From a checkpoint of a small transformer trained on Wikipedia: 145M tokens.
Each number is 128 + 24 x the weight over its row's rms, rounded and kept within 0 to 255. Layers, rows and columns count from 0. Numbers have three digits each. The size before them is the row's rms in percent of the matrix's.

# gate: layer 6 MLP gate, 192x64, rms 0.209, rows 168-191, columns 0-31
# up: layer 6 MLP up, 192x64, rms 0.19, rows 168-191, columns 0-31
# down: layer 6 MLP down (transposed), 192x64, rms 0.171, rows 168-191, columns 0-31
gate168 107:099118144134099186115134153150134117116167155121147147104103135130114127145148150143123139111140
up168 104:125127114128118107144114128098155139100124093098109124098096116140162133147154119117119131152139
down168 103:111118116181105131114139159163163142110127151135129122119091123124145145178111126132160127133132
gate169 103:123090151116131133165086134132138116124156123157143138175150168074129121137137098097138154103145
up169 108:137115115129161144154175095112201159136136154133110114098110144134116120104128130125125141122152
down169 110:093109175139117168104122161110147142114149122183119103131145131163091134120115133148144090098074
gate170 092:151168131132159109097163125116121144107157138106124149100094122112125131167128153138120137165100
up170 099:150125120116079144111181135126157159105160174139144140096103114130130121104125142142139103094138
down170 098:115122128141113129144101167088130082125170066129140133124125132100123106153137131156097156154122
gate171 106:076158121081117114123145147090168105122123130109131115108136144114103136134119117132123142101120
up171 102:143107107166151140090084091163106156133132114171148109139144118141131119125148119138168103118121
down171 101:124161119127070151129152131136129128100128179112164121099101126112103171085121143129082139110169
gate172 078:141123164102149103149116142112096075094167161125125145127148134099164051122129147156098142113148
up172 079:117137111101132121179140132157152130157144143142099162074142118147078124109150154136128162094111
down172 080:069108149096146148147128151102145145147138154123075104119121133142152158170122148157153124145134
gate173 111:116124161168127149136109140105135076134103155138106098088129110146166138139128116080122143126133
up173 091:124129121077152100142126145123122123135121106089125147126108143112099126137083170166097087126147
down173 100:113149133149151096095109106122138122115122094116117106143119149089111121116140078156125084065124
gate174 088:076134079111131100124122120182153140133130107120169126065127094139099121103137097120128114106137
up174 086:109148125113160090169140147148136168119128116108102170126162087111156116144157127129112107151112
down174 087:155098132158090116117103081141151152111159125101111155152118124134154151115155147119138119121120
gate175 099:118089138149140119137095141188145120135098139151160119127125129074122135102098082108160108148141
up175 100:134078118102100110094107161130167103133168182110124159096151137144097134129119100146125142114086
down175 108:142110126145143124136136130153153113159097112155118075129134105081162155141093152132135161155157
gate176 083:105155133116131137125141119181132060151117106146127130143121134146141172152159121128136138128161
up176 084:127140167142112137109144144148149091078079133090118139078127130118152115169117119123160140104131
down176 089:105171134114150140104095132118167152147127135125139087166082171109123103125129110114102167139110
gate177 099:096122110126134115152105112165113091157166143059168139140145122107159131104087144126144108100109
up177 094:097132168115115145174123086168123121169098172137094133095138116138122151104120149153121149103085
down177 095:105109160154147120100149138148148103173143105133103168094128136149140144098135139135127107114134
gate178 103:174129134146131132100117125128097070100134144143082135146101127087103159101121136155105109111164
up178 100:106106095117108128176149164181135167114096123110135105099138149137147078123122131117160126121156
down178 101:149111177099112139101135125113144147133144185156132153152114129181130140150112093129141107127097
gate179 103:113116159110096083118135079117086158119120158125109150129144142124165120092119124170157089158142
up179 110:102154119132088118133147140115126095143175159114138175108128129156098117145095097128125129166105
down179 107:136125125139125184149096116169130147106144135131084143132099138126149141139140138082166154091138
gate180 097:089085134157103135129110122147150139111151126117132142124119125107089121140124093099121111129112
up180 102:124125129118139138154097129162139148102096113125191146160122097112158128191160105174118141120124
down180 098:118089120134141116135068104088122142143140090082069146092118105140138140103083100112100116102140
gate181 097:135109136150121152125133166125158162153077128141142159119121154146130109150099144115144072131111
up181 094:124108139103147179138138108134155128161120109173127129123138145117183142140144096155175165127160
down181 098:166117157162129109135122155116100116146125153087132145146108152128089108110110125111099045118115
gate182 092:133138109064141126134113128105106156129133118125129114128129104148115075134166107165125148149141
up182 098:154119075133123092086113143096148214124139136142148116155133124121100122102132152124116127147151
down182 099:106113083103126138130112134097139177133131078117147136127129142071128149113125129111146177098147
gate183 111:109160142095111118122167126122085107095144111134106184080114088113137118109107127165144124155110
up183 101:120110168160165134100128096155126132096147153176102138123125106147125114141135118177115146099124
down183 107:141182101127097125163157146158124132071124100107106124136113137136125124109111086123145140106151
gate184 104:135138128160112123125141120114119162111156144158132189088163111108107121124092160164128105137129
up184 103:109140144109126114142116177143108085114142118097090123087145129110105083141118157142157117134137
down184 101:151135164105119165062102091124131128151100115149129154155120085161137164137132148146152124138156
gate185 105:125114167151119115138111129106121114139109137114142174099110081152119147140126142154143107128154
up185 094:168179158155136157135142121127167131128141121130129123074112080143113134143158088117109142162124
down185 099:100112127119112107129121191134089109099132157138119143128136110125121139146107167120135139101120
gate186 091:141143123170128097129110156152120165077145156144150180118146134127116130116139096110114140141153
up186 100:169123142151103091080087161148116124154110117124179115170118125130119141112156109116116100108147
down186 097:094141081137112090149160098156158099103175127097115093130118124131153165139111148113089117125139
gate187 092:143196145158114145110154126106133111156122128112168167108120101107126167161154101093142111121146
up187 102:139151128133141126194058096159140096133130093131145142127138109106159124140143149153127121129135
down187 105:155116112126112127143166183136140127123088170128133166085105115150121104109145104095123161125116
gate188 109:134118100120215133136141142104115115117116149120124104178133105159151110177121151120116118130082
up188 098:086139096136098112132103104119147129083116104137120137132103147152137089136125089121136125097138
down188 098:129100107102154117134145126118122123169103173134119128130135124168109150155136170150085139146108
gate189 087:093146145100149133107072138128130100148142138083122112162125123174168104104122085102121122158131
up189 108:146147150153117148121121091119123111141177140117141167131125130123122157123131128126128059113072
down189 108:104119130137105162117128075101087083154160154116174138125139138143134151130082106119132101106127
gate190 088:124156126111097171159111113080099095134127128115112139109125138116096105134126114083165110161109
up190 090:111096117150102130109126124123103114151147100116114134137090154139152143144179096119125157164125
down190 092:168119157125154114094136139118151135129134143134148120173124125125135101129135119172123116112160
gate191 109:113136121172111135120142152128099157129130156099167138179140100119133158131145148123139100126111
up191 100:135143107150072137156121109139157136065136142112160095074107116141124128129101108146115109110127
down191 102:106150151108146159129106137127149129135130128127108166147159105181138095077100145151150122133103